config = dict(
    activation='quick_gelu',
    rope_base=10000.0,
    qk_norm=False,
    tie_embeddings=False,
    init_std_up=0.0576,
    lr_mult_qkv=0.7,
    beta1=0.95,
    decay_shape='linear',
    train_tokens=111400000,
    steps=3400,
)
Each number is 500 + 40 x the weight over its row's rms, rounded and kept within 0 to 999. Layers, rows and columns count from 0. Numbers have three digits each. The size before them is the row's rms in percent of the matrix's.

# down: layer 4 MLP down (transposed), 768x96, rms 0.283, rows 444-512, columns 0-95
# up: layer 4 MLP up, 768x96, rms 0.286, rows 445-513, columns 0-95
down444 120:475462445497489534496432519482490456527519569393499492536539499478501504439481463489485568526481484407505532485463446550550468494529527581469487544543518517515471570520469543416476492454564504468438521466429475494500505459546459556441521441470496462528567503568497547509473499514566502450
up445 093:550459492467525519553449525466499411418437493466565546480487474490457412522508427470499477477523490514517475470496481497482465433470523439491501499421498563481518446525566571499464477474456499466462473542492465507425538531496439494562494462459558485533437521551438541489538461449497435509
down445 092:504488458486450468553525449472477554490518518457486412519577502586469503472531527510449499528541482553515490568483453529468465550464446463447539529485539536542437552534537461545481466509492450584467617513548523514557526464517509479491472488546538534464505501509426447497476564502486545450
up446 104:464437503461520496493503503479479526475480458464571493521468555485542496542492462498496519510521518534526531501568444486575485521432504477446488465523439528531471473517543460476495501469533474580503565409551519461431477460509451450584453407479532504607563463500502439468535457495535516451
down446 091:520455476456540398549534446550466508456483467521527511458440542499525448505521521440502541496445578467455438479458519494515537549552571512477489450477450492551451567482481426489422417533501485539498534535510499499528495515524533463523541523494504520424506449445582509498545536466490513563
up447 103:555533542529488465444498509516471560448535439471466497482486474540503517504559601473515553489527478432483458547541476503522477441492524464488542545521424498613462542467572452530470481494385528478508589485508514520494501469504463506461480554530517474510520508499524543431458432454461488540
down447 109:500527497509517540478425541478538548537488506577532543491582550570491608498517431479471528517532478497519472489499550560427493455554555535564473565495471484516485536492545532418515511507487506519491514523510493569470501510442521539505578500474528410465485485469580512577548490502462535468
up448 101:539504530548473509524552482486558396460494481495475542516477518495531443559532580530552403487450476414528536543530546441556447507535481459508438560514490497489530501490478538519511478536502490525510544402535447523424495502518520507498546521573545560472501528475595539525506460503528505500
down448 098:462451448503455450528484530508441517433479484453516445479493501508463487513539551488489568589559562474485489540456419536533533523526481504432547464485558442534417522470526473518498515440436485543475536501463484499542566495471449570506428466528489491464543562460476439511552448538539501516
up449 107:450524512555527416501464504469518573501519581426455491487472486545497473521512452531502486479574481520429489517446444491510458446493500499447503453522481451594540445458541475515523499524553518513493421573537510505475474442475469504507552519495490453534459409515458548566534585502510460530
down449 094:507498530499526497513505518460512517423514469529527443480608467481474530496483466521436477499484535450448591457540494469460562513443537516611481474549497448537504486458563600526511459518479423506468434487530465468528495501454465539554434472450535462524487441454499446511478493450519501472
up450 115:447464515449569558522542577560509486438508481444519443505486531512502551413499510452509505447509500487504504464559571450467500487464502547474482562550453427500540422528490485456506483454521507531556469495462459523428560600562487590523520571503552523534507514501504541500507493506491522507
down450 103:499479428427533519468495527513571482525506471494496517530549495498505569429536436515507503477508448505557552500454590409561474425547499505493474587564506421474478498480481516518519465493543503449496578492489478518519574564546542588541569522507466497534516538525494463512508510464457514485
up451 097:488405509492432490447536441535508594518445510460547437526517503489497513504545523603546456559493477519425455518513471511527501511496534578487453506518524503522506495471538505493523493555489492478466447433489577495461496505544567577497495551465557497470549510541460489435422523548509555529
down451 106:487514504489493444484481481470508438515588443467531525465497497436526434454429533511534479482460480444435456530562503447523483459486494463496524501525448481438535486543462558533493523448563542547479405517488479504542530482467494440544425511455458456559595482548495476482521513407529512481
up452 096:537494579497445480491444572453422484468535511503467503511507486539506566504424500503441470450435491423550502425560476514484451469498480497532507460451508584515492565471467500507507415519562533485478565437535487445462552556514481477498459464538519502543500552571536550515513496500490432511
down452 118:570507506452445438458456508464470483433505455551459534502479489478549490458478534572517423495527516443562555433539487542480455471501511494572500606449532487495530515482585476484533573507527504483538526545441435449522481501483431505473481497498530454492434517544489496570484473505500493578
up453 102:510488516576519495500555483441521521548486517497501509511438513504482505521494489480531441567474523517528611527564490445502479522552523487459486521481471516554471516517473535409461494597519447436479571492493482463478385487502455567547552455539457540566517506537546529560505529471499568488
down453 101:434457459509469462525500532528469544500358527521505571512543487518516515481501542517490518521564424515497529548535515506588491525556430482538500564479533584551504495529496507473464557474470446523535473502569503544580413500479493509522480480468516524544517464509502534502485548439567564493
up454 094:529466533391534513516489462467522415473499495498481511515465448561447464523584533522457491428467442517476474441487509527493481551478558524502532552496503502444498480510457480507466576607581514492415417482531463527492531474426493553424490517529483463502473527449538510510494479513526481521
down454 104:417489570429523548548502462471506492547594523486487470466454506461548503464492450526522527542460498502460494445524445500543596486456475474468477458512460588454463483540507497538512501508559465534444507434534474542503500537476544383491483508467460477485526512507443520473575503501456558451
up455 098:410502487537535538473497507470434537526486570414579425517523492545505477481568616500484482478439466546486434480504502515470517517479521413511451469574526544551488477469546499424534494549502435528550543456455511428477486506465501488516545543548508508512542504512521503503507565472473491525
down455 110:507505489533476440462462501493502509516523441544462480518513449501467482459476581476513488535545421485464585450568474461477486542418587491460525532507520452478456482455512479428597526531512515438519500473524521500438487497552537614494550454494499487494460505485489579543559479546528480463
up456 098:460517495524403535479519502564542481523552501406556526456489539431564460507521517517487486536428577430477497494480520568550497514565487568507513507542520538492465457505522528463519502488532453472528484451472401503463432532488510549514468469566541483511502477567544431502438510449501499451
down456 104:436559528487517503529535473549518537510490464496453521433497493538492518567464423538475495502431480511508525448473504573465476472507475492550555537545495482469557541487520503563474519540588430613480468497517495444517419527487541500504476507549503460491582457411509518505464505458492515591
up457 105:532441513544464542483422537463473490535483459488565437493479505464523402502478535515472412492472441444465499526515546458479458476516478513484518510585493553533476495442530505525492523512521552374476518450482490528476527518490464533447426557505559505454441405479500426488530491500502508516
down457 104:455484455482528515487526389530578589476435510517502535439510515538436483557517521540476540510523434469540492490485492530513536466510510547433510570460582470409544510504548505436490462510515537508525444426545484497546508491533480599475521479468534529445463548496549507507526502479503446510
up458 101:415524500520572482470521488516567514479449447410525530489501425513535434503513526426510493521506454521493486527425453557506474542554573521484528544515550473472469531473568434519451483464499486465504415562468522585464518475516458483428457508504513422496495436469495492446477527492505495456
down458 098:566463465509455505514514522479404516552512452573468473481533454497476572524492595505530552501487493530503530493546591482486570490504490445521527418468451483515474537503493568493496548524468497512488533562514523395506482549441531511530534486520479496494527469454469431542558396473460505491
up459 103:556539510512438500534478483496481533390479502369517483553443521478476474444457491481487485543479511505603490480431548523506477532457534488490532461475547585441557499569493493482530472430488472475470526489504555485483478492473495503516567438466535520527441468557500489525468556577520487482
down459 092:533468500551505458557560488543547545543465424547498503499504561489467523467525525586510516493572529566486544502525538563532506526446500518489452513487536560576523469499537482591511539538552519535446519486577485503497504544584600445492456474484504546475527555540559523459533506480471503473
up460 106:546556472438534604444488517545497430510541507480467517541502484499497453496461526464504385556472449543423438518485492485446430511437509562553507479528515458562512567488518489477512455567485481544491514502513455514506549460446497587536526470486555501514461515506508509497435497484581479503
down460 100:475605484497552596535586542575534512476528460523514531553523504525517545472476489547559503513425539488472515561525478487503558498482500549492511469493451456440483523500557548514500475528515519551466520535554462541532528493442535491521536472364560479542526492513537516506487482516560429484
up461 094:424523477459519412410489533471547524490480528526528520439449535454504511509510512526516503531503400477473495481509506505577524511499481456505497541494552568507517393505475513473557446496451487473516548539529481551492493477553431535527474484584457462452461550544549532495433496554441562484
down461 089:525460423479460509549559537537479539603491458435475521503524448514527535439525513467488530495561532509539514544528539507475535495497449433486466509497521455451470466494582499451448484526468547484482420535510506466509462463572533419535505549460409490487546538484410537511535516508485463448
up462 093:463531499479548530422456534430507520569545495473521465564490530535523530513528537530483480387458419510522517480504543503464487551547513464512436568541452480398483478542478537489553499496453494443440556533529415517515508512537517533487505519550541493496448462460440513506409523463489499494
down462 080:398485447429498568459484471460462488507489529492528552523463476455538502554519536558420491556489493475502570541492539502503519480499554552539518529507524456521466467487482432444521474530540469432438474531515536500526424417458481544519573516486528548463499576507498487503468475573417468500
up463 103:479501518457501554459514586495462538555534511504537486530512581544444482471527478527464451460455482495517509455523527486505486416470509447487519575470532534627600516535504484434511554537516525580494459428459418491494488506468493498507504542485500472541484531593552529478496470509489540526
down463 103:482486515563524488512456554467525520472431484446467563437457488578531511476513524444578511453523481502496530563487474515497528498623535536576509495535523451479464562555488484572470590496450459467451431571477541547533476527556490478476521526527477452543505497478484508498485524493505573520
up464 101:485513480515495511536580513591496509522532398408539444518485533472462545468532542514535521479446460544488551491571525564495525531470464474531568437466453490542418500520485455431426502518422471497492479526466477524479445519526505531519468479546534481558549498474470438469512452467531528542
down464 101:554554497521480513478552500511454523572523554524495513579494496481485562538493518506463522509400542539449487465504544455511490514525550496459455438405554484507540562552445464520467498478455533494508523565547512478536489407566502525508402494470444570469536504461493492470493440550480544495
up465 102:537569536523487445477490474507471510455497494460533489439526444530462401566468542475510474540457481552554454495537520527478426485482545497461515518485480554448524480485442420535416541470464488418447530505428581563547480435554496439486508456515509503516487432518510475490455484546515512505
down465 115:456477510475501520548551452417502501482503530450475512489435464462537507460512496455502598520506530551421485456475538517430494544511497496548431419475401477459497458496519466551550501477518453500525472563514436534556563465446531461429557509565477463531470468534531487515489523554542498506
up466 102:471453449501479554466438499501415547504495592487378499507475466506526451488483504551492526490489507506494442523469478521488482540525435490437529456479573540530466523515536426406504540501392512466473512488447480496507494480526517563474492434497468444510493430519503578510539539556516482510
down466 099:475462495522510526515542451430534513506485580484513418580479532437444441509527542470512524546488482496507506565488572537494566495470519520490497526501544455524523530491476502526562467467508507534532481479466544486401438529443509455506402526430529609522540484542494522519503555546469493563
up467 110:540517578510540565456440496477479512492488464529539517459485496428435518485502485541489405460527461425513462497582511508475487437507534484506455503504468424559464536490499499514546500454573537483551559515537509403557469510488533499533465531503503438476504523481480631481523532499493561523
down467 103:441533386503508485459529503546481481457475517529466503528434538528482469429507490538500440451478416549538467498443454499537398538507574542463485562472491496498513466505498467522454529536414581437519507463503539395498481523522500543474480458505501523532501494514524535490469484440433526490
up468 111:501543521492551481476439566438474442482500511460516495481464561537487437523547522514439425484508518459498477475505556493555485484464552547537447401496503512544399454432577503454511470544520506488484496438492531492489503441495525536563544514510419544517489478545495466498501447445543412496
down468 108:461559485514520521496495449557464519522509467517491455556525440516476445508531558542524451465489478502597464478514429445506421469462472510528506462494465464510466472502558561483529446580581534483529512530517486515535539493583479585401471511535481518542516473528486526535415480480481554549
up469 099:523508523545589575500438547511550496464514511491523430475453478511510488452535482532456495519436531464513491534522500505503448441448414540463492505502473618497459524479559493492470473446390510465512554538555427440448451482513488540514509495546462507494491467558502518502546543488437524449
down469 109:515487492476464555447524529430500446480494546493498499477520487562470501561480434481510492492444582479501500514491431453408557481569502523560520512505515514485524538441496503514514598503540538468515478601534511491486531453482512512596571557543443546485591502496488545537513460555469486480
up470 108:486473527502577469466497529521462562497488487499482391569520547502498511470509476582558577493452477549508489489569460537436522577483496507461421529578501498462454487453558543438504478541480507449521510508446505455466565486509421501490525480527509487546506457461464528533462536441459486565
down470 107:488549588506572472490495473496530513429394536553561443539452529458542515450563499492486488546506474483497441500490524507498527501502505534527459471506527480546530499497439516458511449455504539509374493487518485575506494472500512436514550601516465452505479553489428540476483434524480558485
up471 092:485473458456500468442513558562510490486552485483460444539452477566460473499535509479472543478451511524542501534532456451505507580504437476469496583453482448486473508536531509471526536530439575476443527490517505439434506573535502480532509464517490444552543497518552438515542537518593404457
down471 095:539546512552537506417478487555434472581464455511466533511533529542510467455477451503514465417556469505498543517522467568495430484468441456512542548552440484510465521509483543489477523558429536467543519408496467507449469486532560560480538520475502509553543485420512489521493503434560507462
up472 093:485530525479425500482469413502504506513529571527474457554486444515521503524486524476495535458596484527451463531433530539550550440505510501495512513513493448535480534416534458524493557517512528429570500513458527466453596464570489523517569397460467508493465529505481519433536532443519482522
down472 107:556515419535620460468498453485499512512506512427480526544516511575500502480520456438498495501484466473446476455513479478442490504478516498435541438492463524511527450415499464564507509514457454523524560428568421561498441417477467456538517486572467501485478470480473468492469516455467533525
up473 105:432548490529530515470521531481463474594477523545477488594478540488486487507532471505528490480543523477489448591470531559484526535470470498546433504557520518565525460493536500469564508577524525528423519473502474481470508479529524491481442471530510419543507508620597452541511539540496472465
down473 113:432510518469455504496423454493447504503562486520445521545477466530546546507509443510506480538553523440525463507497475553538495505509559531515466565464529466490426558525524502496522465516464494472402499505545597477482512466549588518521516501581473538553527425552509569555531439537538477476
up474 086:506486513518501516471520493472443503493486445504482496436526500451529514509449531549566470468475486570520482523547544471537581449499486462456508521572505459484417414538541538613519466535540547440499502443458519435420450523490497458440506527508501489547446539468497553550569493501497561520
down474 093:462507528419547588439535440442541524507545452529534528540437522420417521569491500425508480492406515485529512496511521487537519458482506472452559489473461430534543522492453494520526486414455518530530537500493436563453486564514492478520529495449493565519505539518534527518435499526534516499
up475 103:418471486500560555515445543482548464543520512441520496453507538463437564494499556501479502507480440540473402413440474516498453474460462495459442511401505498465553511532514425448526461477467512503498546460526492569502493534465490510448544444466511475540517536477503560532470430484539552482
down475 115:476453476479457551553473465570506517432508486466519545508544546489537461432521503491517538550519569483484486471511549510494549537459486540523467499487444588467461525583478462514525459520462498496497522423487533582469540567521435483501521489550473509571486446463535468523459384524476454563
up476 113:538468404490507415426496484500509480494514513531488491534483541546534461455598562418522446440543502528467492499524458464478534491517495499494449594504513459513430481442503556538480511590465497502530497522454537480439543540543537504473509532511528531552536569483563489524465560427515512490
down476 104:526493543487545371513554532580413551492447551580468437498489514554520470512498547524478501502455512479480509585535515540476496504480524450428503546487431518572453515491539506491524526481486565527527578486530504467543426512547543538471469536506474493456429506529442506504499484538493477465
up477 088:479528466499449569499543472500478425408532521561528460541512450456488484412480558544523521505567520515530530549494502472513480497569528433464467494521526502535444507495503576517453458479473532555429462519491528506521542479499406549491481524564465452580464517520537535477495500532475602521
down477 092:503499480467531461483477514535500549413425511509518538474524515500569471526506567539525491465454510499515491488509526447478429481530482410480508504541484459475544598534580503444592495447470575583525462517502522532472544523569501498515491419507448537497484480493492454495542448432572487476
up478 088:533535504500434522483523452482506493486478514441440430516543491487535457533483489474451511526489505465552452571444504505534505510502494467513469522499459551484451501574460502528516475576417533499608459478495515511469567564500548494501438382503481533504515466492561512551522482580426501424
down478 084:524523538495593484532516502507546461459485479566529537493484479542480508501494419484460437435468525574439500444572509457463547517526490468507470492510460511513575453548483537484485540479565505477505510602545487485477409401533518564504546533543543523522482490476476493481460504407534510530
up479 103:424549506520477519459405489542546546481447544497514498494494533476542485467554463494527407480502520493490475537558544471483563499513484545389597592494474522537487444423453493505455492495459467457493548449502513510513488582528502513587509510463496559527489510540525496478491529446550481495
down479 101:486530512514532437493529559546396553477439519483537483479587518559534504452436477473477504450471546548504492572445467513485523522456587523456475559464569517487523521465481447506504554441544489481492603495541579530478495511522481478463484526489518572538519483473493512495477439450448490460
up480 097:459533458483535450470470477472519504474544482477471496495519520455474493544430436587511394467502475460582512457496499536414495488493502579477450473504461604534478552517471477559554465460550505468452520491437465557474470513493495554572506489522511473560489520461542480479429492490567470515
down480 091:532557469395533462506543548515474501522501470482477512479558567415562484470508511462525507502501540495475484503476532453467533517471548504521509537439520492441456543457495489571516573518461510474508529529515536503488521400446530362478475514514539480507492426480514433469542472516567431511
up481 089:491442562513568458493501463466562461492448562503531481452477474459446576496505501419483591491534458500504513588536454492487452471504507487594527486496493483448549486500516428524539478502480483543516430531552484487522517502488570563530513530530416436513483547532474486502448506542526498589
down481 093:510567496484504491467512501497452473441509524537516544470539520397451525536489474487503547446420443432422504438458540427513473502440540532506477499495496528552550541536500483501453491547591495457525561449441549575520504493470440574451528466510414518451486488505528507494498521526502509449
up482 104:460533440463456453520502585450491514550483433515482443532537517493451542483533487537523560440510455534578486505491494515523473549474512527489543479595424555519490476536459449470528527472528527478569441463485480514506439506525516466487499453581461405496529491463519513482447445541527583456
down482 088:452497502535523544456517432478452447502480542546517561548473472479521475517408551432471494534516478510497471555465501428562451470544487518452464517527543495498544490550501490443518456515546523515496492550523485501470464442564484575449487487428587463506477531580448558471524499545488470592
up483 096:512536502483518414487558494493540512507483446500562468489419545399495494503538507527488488529489415483427496540503494479483495466525451460511566572507547537513445533394511462511470448461518546467534433499473558485523523460445529478566495496509505482491507506596504505474468550449553517417
down483 083:482462518472501512547483452488579601474489561511509547506490532523443509520466487502507481509482524482510475490526564409437531515558430509530450548553447524515513484471527487474521461496504480445506459580480489513480501436612491497450533535505604599511473501469552469462504543525518530559
up484 095:498458545503453535501457543498556457436415473497510514506484525478566522515459460487506497476515551456483481523448527522498420511528539482483586599470532466491449455539501512470423518546466492467511517466500568554467519421498498432556477455462502416595524497509499470520492502559436543533
down484 094:490508496466464413451487472570429549522467439518515444526543448507492511503439488455441458478536492533464598560524529548501447493413446495506505449481548508469455504535491458545437470449475520475471523531534565515540583486493492462462477537568478524499517487534462519519490484421504447433
up485 126:459515542520486448453534492431449539572495507487477491519491517478513499391533494465474498448469467481547509472432542552480494490463575451508533564539506509520499528514418515541520481489445421493521519525521526462503551392532511541482501589515591450484477523534562448452519461474479552493
down485 129:537515483497573585601498481490511478533516566451431482537563476477589503497546522425467500535430480468449502593492546500537469486473495501561515501507466447560495476526518533480503503508503526477461502533562545532513460521429456527526515498497482463495445505498424474460501495392484464434
up486 098:590488533520512491529497538447502544446476526456564504550416462504540512517457475433528471530504531489599486504554489455464524541489437520478476431506477524488479529524481548494548588539495521558481531510480501530493519516510445352473532581483456516543483505528498563542514534512545532516
down486 089:478516403455515458476518454492503484563493499598529488529506516505510486514545500545481529520448419509524571588448530548428518498519557516502522545578541498509490538417571476516475456399525528488506577443488525498526461445486465548549496503473542515495477487440524502481523462501440454483
up487 098:452479529440400537521465519470519502477479505480543443489422497543557530470553448440528487482482506463525432494503576491494470514484483542503453462533509518500467480510551452549583467439496510467576487425580458459480616553486432468496459479497496429464487517510499474477548479483513520471
down487 084:513425446495524528522533504510483485471444431512407495486471457539548453562522622534537553470542466502460562515496462385520482463552517473465511466446496507532467541439555478528421475513511508544503508508516567527521483474482479514538540526533437481474540466499489483488564507540518426464
up488 100:505466520558544487429457513572447424545504500449497447453504504511453494528443496436522497508511534531396486458524457491480508511507461500550560514424549584502517557554468521533517506477511486509514530527530485493534558557508478428518429526546499522566493472626539484503485545534510457508
down488 091:560492580498557465552532479558556492525520487504519455516521509466441476495504568502496499457491489509553481601452544446481576515512499519441476502547455534524514494485505495494518514460495486596471467575467480522445473435572430472534527523479546492434469459525466470503454469455514494382
up489 106:440466457454511476551462469508540465499447519517575492433481441414420531495509445510536436530534495485429521525526527491504493483493464529446528478535538442607485524491470449499522408474498507406540532484482517470433503565564535565547490501499471489504503496514528549508435512506464551472
down489 106:574545456468481516509508553480463477516495409466559477471573471453492527534530522493489504548448530500442549481524550494505517505544474515524511513446442489455541501444518486484460557473496491624516467554500486534548526418475618389486506525505515430503526533525462531514525537509483485530
up490 095:450546498419527573482499448492451500486536614420492512445513512508530514543474463506451482435524492529460493507487421454518485503487479437526462543471567516492584453484488464490497530486480414532482480440497588416499464434503530472511486490519464529560472536493498487439503477524567533463
down490 099:535508490468450528494546553503486527448532525504548511558506495577478499556497520532523471539517542532468503478487460616432420523487472580510483504407518486488519582501510438549461527526442472536453508508492492491464562437481520486458468526550514550450463570467494539575454554522507490440
up491 117:460466541474522520461483469571480503516480531487534499519489538495509498539473413471539437507439463536520496462567543582433451467524434523453429437444525485530499448523443457545514544551465547534550531433534539465424566472473521519546466486542514504469512493492541447587501442481501495468
down491 139:492576503532497516523492467440512505471466454534539536460521491499556474520485513564552558529517477617538491483515512503380403523467466485519510477518561511491529536482521518555528464530391462491495555504549489555490476424414533525510548474532477482535484476497515466455498438546529461525
up492 094:514472499482502515472528477453507488503507545511638487589465531441526550475506484472529511529429492499428546393534536508515431402493508481568528472524477565540501569447479480517502496538476500463407544484501451485461511500548457489483477522573494452514515462488450528509536558497502494523
down492 102:542508462548531491491503414459509511541511548508464513455550512443535562396471492502514485580547465463499425486490510547502467519531503479492438476481450534504497516532499536510470468454515472497458465473568561518553566414571446481412528475479519602513512509495502518460434433512522529518
up493 096:533553533507486620493459558469504502572561571452521457526432555511519517507470506446589542472489497501515423462478482528450513527471567514464501544512532535488533551537490484510569521477471505472544514496513513442479536471536421519469400438526530480476563486498527499570496516544466520543
down493 094:501485557537471397495516592559468547475509403548523561482527495527457536494525487520526498457494515542501595522510527413512512519479569486507518526552526575488461434520474433554446525490445460501523431571528482539512507531512511528448502446501507547461486474525489494531548528542433482471
up494 097:576514475488529561536519448477535493492471446459535514474501472503588477472522449572535492412445446496520381503547442480474505542411502509498463504533447479583529485544493523563480539542504485463455526480522424478497487517487566500493427480489474539546539477472505559512494471579498484499
down494 110:459478481447497528514421461471501456467399567487499504538539472527399496510500490506444459541550523458476465552531524515480504517424503536413486567419530440538523499506482502495485538532467508519568514453469495494481495511440431488457427425544531505540515427521487536538554473539513537487
up495 104:478472546473415516537500505438511507551468460469465423485500469446502468515428461486481509476489526475506538546567532524505505538539490494514491431537411500492444474488534520480509490490463443529448454498538562466469462528610528490442455528506503536503506575515511564456454515474595517604
down495 111:545512521538514553446526538432508454530478526505493493426565465482442474533483515462464447526491495504485486580495494449566467506499525524476558620515507477544466478453451530516423502511511510516523515506589509523499502464536477579443462522430563500490474601517475579559478546518480513475
up496 108:510460480549516527493483500445480498549534491483532488512405520452548508407540462508496532480514477513503606514477495520508479451532472461465487522478524513509562437404511420533460547603499441511487507448489460505520459484553546474477520438527588531491547425485546474497568485524519450512
down496 109:447500498545435479441502437468487533470493472449490447578534556503444493463509427543526456522518466502592513506472487545397458526556484502499498564499477472493567522512520520501485492450487424507466477531442557508548483522453536553578544507521540491504433454550493412452535512511536513472
up497 095:457546505497435501411530448508545521499522557469531517540461459530474544465563467496406470473574483546465410499489589532518454426461560494447470468468473459541494514520528484449502480513499501479477468463570442540565463521483548499488521448578536467472518491503506479446539444493494550522
down497 108:503453509464510469519471477505498560526491452537494518517480447444500470517482450451440515494524470519455440474502418481464491461451539497489556518430443502470525541561537494436373411478528500518517428484616526481529448493577506457500476489527552474488534452478489479487502556516459483441
up498 100:509538519517549515484476506541516487589448490492468501477454529523465449510451495508482496500510485462531474518519515541496527470498484474452469615565500478481499471531556552504502478455433485501499466486460567503387535444470502447516426577553529490444428567443486562502455519427523493420
down498 094:495409532541488411492453474519513514491499508491532485521469544508475563413550496523486411578502530529493503486530538490563459540536540514488427443463630475454534533507485474539479491481501474504491482484491482503535511405520531444493465438446576549484476483521505436453542503502520443509
up499 083:500493450527502497444445509480514415514512516540478461475485400556492491540553556473498473465569503536486445506477454508531537506494454560489512485423523563499472487540514469560507533519514450506484474498459467552506533473516517539510470537441491454541528514524462495453603636418525525554
down499 089:510470583544556483517399496592496506410500491481496526517496498533421437500551552524445466485544442480532536576439545452490490507417511507463482512457495494509524465481412465559478491429507525445517552488538443508450501482507507482539506520451521497429521478516541569505524493535541468489
up500 091:478535463481530546446564605504580523500486514497511465528490469541454414553492536544480527458420534510470516473559447440528468482502478520509476425483527514489544484470503513521500446461534455509571518444483487502450463449491391478554533556530489572486522545507459443472498556507478479444
down500 084:465494465489500550577484483483540522479485536571436517457542496555506463470407505482455499493514498458458483559524472443552516538532460467543479459486500489501546536453538470488428545547524508497482537546446584504502511562472501541532491407503461448480576477516535496430374450507500485498
up501 091:435457534475473580447476572483577449519486519548483479483408500419472472536571444479506535480555531529486466530524499507506480555531427528516494531540486439535530507521445435470506569487534516566534493488528504477507543491521549517506473430477473459533564576460482517462425465491478442475
down501 087:497512451505475502546563542483455434529491498498449515585511471535458500460473478445534581466466526494496513571483483523545498449513466474458539506490437541484495583471529517598511495501482515523453513583430573542560561530440572564490541482559478521514472479506439443532529491473512482455
up502 096:512469500535439488521547516492482561462546616522456519485464514500534447523468533533459526517442560597531512482523464500481546474444410442510450560483512491509492518551453469460522495441550537534519474450473529504459515537570538476507492579505493528476471536556545523468524444597490480460
down502 092:486415567524513515542502470558494532476524478518514433494502520552451497543499457481450509472467551468510481443499614456505459518472510530391559428541504512551437449507477520510482485536524476469475528427422495494540525540444516533548512493458536451488494458514443442585466452487502470476
up503 109:539507476569489494431566506469551506492441469482362534484456522490490461426477554507505449479503451496520490500499503444493394497550449497478458523470488514451589440497532511493533471524432547521515494445444507525448509519447418510518516511425565491520501524457531479458491463470526486467
down503 112:499522506436481494502512522478498527489525519500531518498535431475464439521425570512463489530414477543609479448522506444475521522510510554465452455529484502501477489501491520490521470515591449474496458565470470578493528518448487460555497572505510527433626512477518487483486467555402523483
up504 097:537535420496462513433497531474513501513465526457541462420481436487444534469488451540453413522520550553559484499490523524554432460491437487438523486511539504486537548503506576531466549487570541507437534558482502457499515471489474519534570493536557453538461466550431487583487549508498525516
down504 080:510558508449558469559497482529503487520476549558461531499584536546467474477478487530546475459451410487536490473555516444389552509467492511524528490533463500575563467522520499522575479600478563512508486476504484507505477440537547526530540473463548474527561535562547495467540542548481546516
up505 113:557440569479422479508506519456465474500553562503421491474558506468521499547488512485460473481516499468426496471522515547510442390466467456503525495555494547567504488505553502513485491426447497483515544406462490467493486449566494439522545440543476545531486531476490538546425510469575501502
down505 105:554503523523498467511456527529568472596443450490428591465535513423513452509553542481498456435453533510510552500524479417504487525476512566515475498457516463497527538443523502498542610437568512514486515527538501442456488506535479459533522515528530492570446534504531528434512549520467520531
up506 103:566431548536519564518485465498467524559478464550500481517456413471536425492517543522507530485474481518593414477460523494464463563532567464496537533503513454519500471514480464486499558538498466534532436516445542492498477433469480490425480459568516504539523496485483463427466410527496486423
down506 107:537545429534467489455466506504478452528508458511482431537521542532515555421445501511484481506567477515583543513572483473456494489487525491469518536446521528545542547499527519517500517475533531542494571496594560539452494558515485496446378525519523542453503474518486516459426454415479476461
up507 103:460501515522577497472546467459461488484473425424537510510513518426527550468558496503522519515496535468488482505477548542454457442553518531515411527528455476510545496544515513493606528524466461488462587465512509438523552433537497403556496502489502447511436427493535579495491506495544513501
down507 110:506480478469500509407522464531459509524548519441489471468462534481510511540532493504495442470481499464508507517476573529556568518504540453516425515416446497578438528512513544462530435491610467469526496528451507512528504611467541523510535541491426465553507548405508495528478510498457487538
up508 103:498485531540472446538444517464452530459500482489450538477484417522483480464499490502571462486444532539538463536504470426458458492523534467387443531481508513515502494469551504475543528518474500483478507500516536527504538512504540404442490401565495519522521501473528591479570518591573520552
down508 097:585517572529470442462519534495499500453562452510455442563548507472462516492515489464456517441494568538540430556529574515474476522414499520575494500546512574531433462538531504499467519497521516507574442522448523498470487564507517520504525539520521461418500528482505575546470563492535486529
up509 119:486527500477476524449495463434498541455544512537446486522494506575556454508489542449538570492482488512436566489436512518466398498463545453415528526572459487472521520487479479464437509538506514543454561467535468510516527541527546511526548520485512516552463504544584529503426580531551538452
down509 124:509511457529397486531558546484469528514540502562445546550464474553428441476475504458511466533449470526487535454509502492445485528505394425485449497467511445499469519513530515502438540539482581443460485483477563479513457511454563525424508529504497481490461532528490480515448577554569514481
up510 104:532528507456534468483485488519511491623540518470512544520513476446515501543473494453460470537465528505572492461534449551517481405520517457480438500492504498479418500431497553536521434532525410489501522503409540479473485545501540544424452469493534528486502436483573461512471535499550580481
down510 108:533490500529472519549536498546519465548465600486537484549415513475533530550447544486428440486483500506511472500423432571517532483540458480481455527510486466469504464449471508521425447524603477481470462481390514544526556492498483461465484523504476455529534493525418502484426478469490535511
up511 099:589517494484504526439531530509547471572496528562459507513529594499442460497538423517447470496458561483517476462538486487482483484522557469617515515449463545441540439505468570488512477552501453440551529510516489532448532476478578567525548533511485559487484490489544460496500467551543521505
down511 103:448530494564497527556490506483464553474550504466457410479503533475435514473471472554442554541565520501510448483429467522519448537538474495515531437504497438412455457546506563474536506539544511545453493564522481472493548485474524517500471406537503525471451520508504471507581471510512397459
up512 099:502549586498503521485535581503516487493502514466579451488542529559514532510490543469485516450453494608606495479531509504518405464543563545482454489460513525478522456538496498517550534564497474534507485510509509405484549445453525472487560437527495470535448541503500511419463551488479497458
down512 089:445451468490500499507534453499513520500514471498494550531424489486494482531530511467501514495618535579477460553566534430502548448539455524572509471487540498484563461598551475479537457455502508513514524597525507578554507503520487476465568487475409455469450457477484446501483487530493454477
up513 108:539536493518544441474532444543478533475568488493493524532438444484471487464590544529502529537453498518514588484466474502564487450506450506478542495503525569445564422456415518460506521441505562468415546479507421482526489593554465538502511493505469469547475504500537514501545527488545465503